{"head_dim": 32, "vocab_size": 5192, "activation": "swiglu", "norm": "rmsnorm", "norm_eps": 1e-05, "bias": "none", "parallel_block": false, "init_std_up": 0.042, "lr_mult_down": 1.5, "decay_fraction": 0.35, "batch_tokens": 65536}
Each number is 128 + 24 x the weight over its row's rms, rounded and kept within 0 to 255. Layers, rows and columns count from 0. Numbers have three digits each. The size before them is the row's rms in percent of the matrix's.

# layer 2 MLP down (transposed), 512x192, rms 0.147, rows 63-74, columns 0-191
091:136134111121122144100114135175092139131115113125095126155100130128174084157138134118123133130132107110123117135164098095141092113134117143150109165163150131132125120122115095102132160141123155134129108122132149132133092116146156107096155069162109125120166127138131139100115088093101142141166118122155131088117151097064124157126092114094159154094091111124088133134140137162117163125089127133117112145134107132151115134157149182109113084132165158124116141179156139143124118159171119167139122119091148150108053128117125130191140139184126152133086124147141107125078125114130145111
084:063136162129125085140134131169158114140116090099122102135123149101212133124086132111134094101145096109082151118117143125146148116131126183107126159135113092112148141112170154129109140143060163131157120136156137107100139125095157113090107123173149144143139091124124103153109157126106089132179116135125098144152109111149108100132122138135150098151124118129141131112130132164180154159120107134119145120137132152126113138129119139101086158167139092116123142135092114111113083124138107137156174149178123135131136148123119152143131134135130182155127091150146125160104080114139116149
093:114142092098130118121070122135125137137135126089152162104102136125145124073104180080137134116103117131153089135102119138126161162152108121148146159146129158138153143092112146140135086080132132134136138087091131147121136141131133117136155159106136143119084116148141146140106150178101139171099169165162134124133129183129143110120102130084144157091123118118116142145089129130134096138159146128126123160143109142125176096120097115202116143129100126126117135122066122162116183136147137137138165124116114119150087144137125157168123116098106091088147085120127143086126099121150123133
107:136137104105129112136155144117137114135141109116146120148156161149133127130138119116117108123154158143170094116128109105137151131128098123096102167087145171196131115105117125147075128128125078097102124132137147154136117129139128108158091108094109127123118124191128161112153148138135137091081109157107101131154131158108150079117147125130129145110150113117165124159071122132159073117105126083107089108097157162144144131116150107120126135115124126153135078104136184160141123142105134127174129111105152149110126099189156114178133123132109155149132175092125123129165106160115158151
098:155118096113105161140096125118151134099132163149126153097111154157150114133138102119077163099133126119149122125105171119119127109137123138111116136121115163143144135073143124150139109085124128133115127134143088133175130139130130156087111140143123146068117126159147101133115169179138120136136137100121122165153135142115126147126101112160167104138105117080127135154120124146104118173188070139166164128159125143107167157137124163184124137146096116089129124092125072150166116154106105111130125104153093129106141144138140154109130138090115125109130146091121136113116114192121192124
103:154127145133171080092094140168138142129146127100138139128148165152135093190165094124097136148101155119074112136128127145159126114141138114115132118149107154141110102097162164164135129138127104129105161088106105111138137128089130134113089107101138113144121089113111152140148133118117114115162154091140177130144110105142080120138129139128096100126113169060104142138151101096141115137123138136120141082135129138140173131112134142112170136110058113159130108156099135141119171101094166137158120147094122125103129142142137187117112137141132162135133117083106153091088128105154121118
099:145109113091156116171100128113115142168111139099156150093096156088128122134123101140134130186120130119096132150112135108101154160125119125105125136132106107112142124174113158154137134144141090094173122099140103082122137135124149135128109121117086111146113101081097140149135101104119086153137120129149136089101162115118086144103144119130122149121117113129130130128218147100125107120144118116115138122129130181108101100132121125091110104128156117115111096105171121120145117079162144108123120167133137159096121133129157121118074153139064095149067128166109120166115134129121141181
092:115131104163123146069134166111174102129122116138089125151119087148148089137073142116147114147140090138129135161117123157071105121161156115074091092131154118117155135131125113119111139161128100130114148141143102126119158083131122104153165179183182065110127137103147124118101112121141101143129148144117115165114169105141166126137156143153136115096132104106146134121130130097125123175151131131138119150112145164142129145135116160140144113124152117143125111128136097100121083132143082117097109116137156118137123118159152140090134089149136063133116148138058139128105148105120142134
090:132116144092124108124164135111141123148116114115170103138144142137148144117157134151123155111081133146140152120143165143144110124206139151173100119161120070121121159177140107145082135139094131116130115136139123128153109128130126120142146129128118101137129080119187163150075123128095134142110101113125120108123151096157131121148140114098161116075120135094180082162146139153135150106154122119157129130167117105129129139118131122141119086142132111154085148114142109113144064115154160142120101144135142079144114136099112140118074135175127092123110114168125140089106123113109114193
113:132099122187103083114177112135139097120137163110139133152107139133141130142107124109121099156157171120122153098144143097114133073133155135130166111137136162127155152111152138173163086123111102132137115131155091132112139106117123120177137107155114123173109157132152107139116117102114134149123141117130099105107126080106142157121180125124101173104135092139125169134088109142132103120143146114160144070100136116116104096070077120165119110132135070152135128143128092160121111141133073138110177127122113140125132121131115122108147129102134141200120106125135124091093115144156113132
106:137096123128144081101125087082140110103136158088129104126136150137136117116158166093117127141203087091106135117123162131131137132137141157152115172132101162092134139135138106072166152164121129152109117123130079134129136112124139132122128144112191132104164117155121139091119146133112128171133133131149106123196126151069133109092099126107135130116165142116144123132083067138135139122157074127154129119166111121138098142136150172123125103110154132138123134130151151160120125146169113113102147155107131108087145164141141110169127113098138129158113097126108158131097159144124145145
101:099107147099128103089161159131141124129158123130078163142163090139096145099123111103106139104112163122156126180154154147139111170136133110124133110131145158111139137121114156108136112097121160064129150077126120167115182161138104113126125139113163140111102156100135111095105109102124083169121145156138129088147146102115130155130123141127162091182141111151134123126110122110177109130109068112134171124077121109155128119133118175153104121118120109110120184120184124090152137106099108122149165111156122113128108134091126125107123117122141176125132104098089118138119132109117120124
# layer 2 MLP gate, 512x192, rms 0.111, rows 64-74, columns 0-191
086:106153089105131130053117167113112164101123111115110157166092120139107124101131073111143151168131167123163103154112127115158116113105108125121119117085124115148160165134111102143132136124166084137125132108184153147085149119137116146126128151092095146141126123144150102172141126137146161128083111174117158100109133179107132123105152112110137107133118141084120172140101127115115142140167089113125121135091140111118142151106114128159114177077144113157162140107173108138126106140109128104102115125092128133144090110137136112135108115107081118110070156116084111102125114116138120122
091:142119134122164125109104165119106101101097142116143088138146130131100126121172146150157166137146142139102167134082083146154166122124104125162140151157109143123139108127109157173130147122140086101066102119091150137145133111155102129142110123118096121110111143154154093155121107159124171121175132140123163112122119103116146056100133095119107117140114137115144127132084112154162103147127110125120100130100100112135128146153137147189101167138129134088106108102117114155099142109169131124120144146101165138142106095121090120153171110155122126178149104072101119094153097109118124146
106:112120162141116109120116140112132118137135160149147147130082153161113107107134087063116112133135138148150146129087133094133175145131171108113119133144121133155154141145166100115119130123122125170120202173153118154145092101129120116134108071121096091135153128118124149113125107151093152120077110151160146127117097121127108101138125140135111111170146132092154111123124141148130102104115152145161147113090118106160100180119104100105094140094123084098181115118121119119117124146112100109080129124125077102134148154119154156133157140131141115108111108172154163111145076135170141158
096:130151129146137118118104154100150092080151129164093142137153128092115093122144131116131117111104154167108151121109134142147141119150149146155145150150147115122087116128123149153135167124144063119121088132105114107152114104120110162110177086111097126095111174173137062103099191122133147154189122123095151126115104076145149090080141111128140119141152152115139178108098108132139148170130103142147118123125097099139121165154113130124122116127120166091115126098154102164109111169140118136152146111155126144132110139111098130144109146101133128085132128100096157131141149155148122097
098:128167115144119207155129103080136124134084153173132100137119152140148118121139121109137108147123114115115163168100110110137157169077129115144137136135173122119153181121149135094124145161184123121113116129131128126135147081157108123118133157146136149158119137157132098140148140146118159064114103124141132104157147134153096149095124105098151132148157150122142135172083163142119127109144124156102103107131147088104122159147117134172085104143126110127118121109144156148147084133112102125087173106156142129121158140137129095156139101122173138145074089121143086121160145130153143121
096:131088149115115126130104132120083057139106103153111155134130127148106105130133148114128119092094086156134148128132097117103125133148103133117114173081092124114124131162116089099142125119124105119138118156167150138147143134120109133064129139118132148120180161110088119119137132121131084123124125156130112123100134097119116174119134175152153145123149114139136142105113152130120130119093154187072200114133106109049163144114123087165100098122133171141115142127135093111168126124101146090154144139106163142096145108132113137141084127126133153137097111110159140131154140120129161107
099:110134122114187135113134128089118103118130140122110147111093116108130134089109159158127161145105139113153119172109076122130112118124144140146138111096153113108133119109160111168123085133117110114114135099130112120091133112139178128103149109094138156131109079142135134109111125134087128111090131067114150086122095128111098123125146138138146099111143114173124137103141141120143152100074156132162152106137100165100112141144086078125120074122149124124102123158151146164111170105130077125141106132130099158111170136171140120153180130096114121131129126159117142100092198110131146095
096:102133097127094104135106130113122126116119125203089155134134126120086117138140117046137099138120146151120125149119117114119122125109074164073119125136099145152156144131149151089153120113138136155087140098116112146169153142107138142125144111101110130124133162141095102104158139130153083114148160140103095153132162118110148145130112104119104152124087148125111129081073172118147113136117121157150115173073115146138131150112085081135150144092085186095135125132159130133155157110136120097092139137119130135147135147076133130116143128144148144123139103158089118143140119153152097113
110:087092141119136146140140134102125133127127105132176151149132099115093132160130150088138084119131120115126138060132086166118130143134162136108118109177170111134083082106136124091091139103133114130097115159132098128145127052144157153068153132130159152133115136156138153128132159130141144097135103156167057129130146133133141128121150107125161108103120139106136134134148148161134152129172179118148154176172124139101109142103110105147144108103121160126101125111100120084171122119156115137161106115122125134168170109105114152130098142113095146148120137135117131130157102105134147108
112:128134154105121102127074086123126162137137151150095138144121089115111118141131097133124160130079112161108095125134141142145119103146114115137133122170175120114141125132084187129133099110110098105142130140126151160079151161124093147151152165147111110087110123134112086125186092138145107129136139125132122093112133108130076137148143105132095126155136101101121129113167147125094132071155121128115100133120134129113163122131156116171157163132105134128138153130120104100144124160133170219124110082162127098144145131151142146119133147130103100116145133151096094119179083130152151134
103:119132142131172105141097176133158119095119108138095105105129089133178143111134125103117143155087103127129117133093130137135140109136117155105159115154151129163151132100132117123097107147128190189109149166148093139120138160178129112156106130154145115131141105128135132106144154150160146124106138133104158125126138095122130131198111140121144088130151134129140199106123161111159064066148157146161104107128143142150123119160104105131124139134125111147152165158117108100152168111115148128119141101147185147128127105107124104142125158105152126133170138078118127144134169134130121084
# layer 2 MLP up, 512x192, rms 0.11, rows 64-74, columns 0-191
092:119142156136120135120160132138175119095106099115119125147126123099186150137129091111124097148134123102058129078130127118118170078140128160110112158142111108112133156100128123135115121148117151122115118152100128130148160085137162111122114103158108094148136105121109158133094149121121115136169131157119092107114113102145087121163149130171103121104128119150184152095152123116158133117145128117132093113142146159167118159139080118119074155156145129074147110092114144133080145092142112147143128136113082140158131145128108160137137164115145137136155116151182110138071106160089117117
092:121172095143117162169179156152157098095124131137114156144123108158136171127157159119109115117083098127133097099120146140171109129127154138099110126149154121113157112137134136106127128175152115117133114092149133127125146145108193119117130135127179105143112105116131163125177116156111119140128127171139139115126117155104120126129116130124157130090113136098083130165114153144101124133130126156117122158104124133146149102080141118180153119139091079151166154104118158181090150146134165144140117140169090114138142128134186115138099156131170143092129071137088111134093138125130102156
102:111162113148118092107155129089112119130107123104176148131121113135126152122133127108099102102141124111119123139094107143099143124129099123128138160127104168104142144092140137138095165104068070133088145145149128099145118117140110109163142073118106136127130114154167140127081140103121153127090138162110105146187161155100148117161149114163078119098143132126123098132134114108182118134114113052076104131097150127126106121146114124116138144134171092143143105131137111147152141123095119141154134097148145164152148083134162096148149139134098151125091169116142144119142125144111178103
100:107139135133125124170118140124144140163133096086135110127172117172119134182144075115110139124153115075160081128138152113140128119168132113076139125130081129175172117113122163144097136120141131136111150123149124131163123171108092134114107160100088144120109106115130169115144097179134134149098151090097157124144132163102114121112099108119125114100125149159142080114089105129123128129145135123134107135087165166151137117161149128188163115153162123180123122127101147159110140072141141125114086129132127140115132151145101115082146149114130132140177102114144128100102107148137140132
101:146115110150155097145103143113126132134081155149166067096139150133122135121149126124169122161102149154088154150139138140148106137149173154152131178147123128154122157124104111085096102158115061142107104103133141126122136128142124113142164092151122177103113132118165128084141127132143111145091186133149152140128133124146123130147151134146105110120157158141143166124094126132108093147140128160095109116152154166159143090108127192121108148136115162114116143126120112173137171116183100115094161163136154150152153118172086123164123124133141171129125119100118141112105127131108107118
093:109112112131093153132120156126104104099121133169124128167141147118052124159183106067115127101106130144130160138150109159090118150119101110122118118185114114125094123147133073124106109078118063152107145128176159165082136145125073140093147134120127131095190146102091151147127168146112136137117131131142121115114155132138157139115130167109113129138144148143121121062124152123112101119125179117107133132136123134135143129105110153150104151140127174130094140120149115129159113111122133128117158138107168159120127116121147142090117125120145118157128104106177158162102120156136123142
093:127074157134118136148130169117127124120119116160114118140073154177169112126099179113106159147087091110167126151160107101141131127058132136106126148099101151115131136126114122161137168127138146151140106136079150097102094052144124110143126165147150081129153137104115137103083146110152156116175107143134098162176150113131118175142127107074106133134125137105149095140171119118138162140166131105123158116146134145135099124110137119140124128124119114119110111120095127102155128135091097132140096142152100131124115110145133169102109143109132125070155130137141088132121124133117121159
090:083102111138091135097142128101104155169117135125103124111127173157133109147164125139125118118115093127159145112154145115156102115177156134167087120135100135150116135158157120114112100153083127111115144131155105137167101142118132117078109130126115102135152130127125106085114114107121105136137173097099110128126140089129117112150116045166153122101112153092143139114151142157126098130122125154120114166120111125136100143123088144114122124126115140159112148137157103113140102130131177154145037148127126125106105129083141163147129096164153157101153108133092081121119104158144127178
110:107118119159122077103172112114164117154146164146127131114085118114142156100113122152157129149144119113109130127133148153106111096153160151143151098151145143133112177112148092137141108162120121134110145131136114126107120138115149137176138120143091108172141162165146121143111145110091127152120154142124091115103141128138139114106149103135135122130137087120104159130106096127124105078160128115197105064106160154113093089084126110148117110119120077116139129124115108151140140150159078117117187145158122158103144136115149070106147122109152100214118106129135116140123104119133127146
107:136135136102162093083106137095125127120145146110137127088121145115140157128157179157058110108175108134110115117110136141104188105147126121153150149139104115145109147131125111098138140150131128119143182150105128140194113123128113147101175112167183127144144086131091158127104119130110121122130076142149124164133138124127137129138148145133114105119122117134138160102107137140113164104149108137110126108176101104139070141133152156105117121126138148136122148156160139093148151119149146132154171108113092121111089182131127141177135157137119104180141128107131162154091111093079124143
106:140126119137114121108117100169166127138148139109138176111105108154112123145089151130100119108138168112148145132152143151104131102156099107147132086102109122132184130154168101095198140110118159115086152117143129149114164084109124149106122110109121134130081140094131127139099105122113098118178149129149150111111148167122103084095092128115116125157134142104129149136153105157146177152169104095138114109169129158138121110106114159111141178102170129079128105073165160111105152114132157142109152158148147142136138127152101149147127107109115086136134134136142085169108151115120133133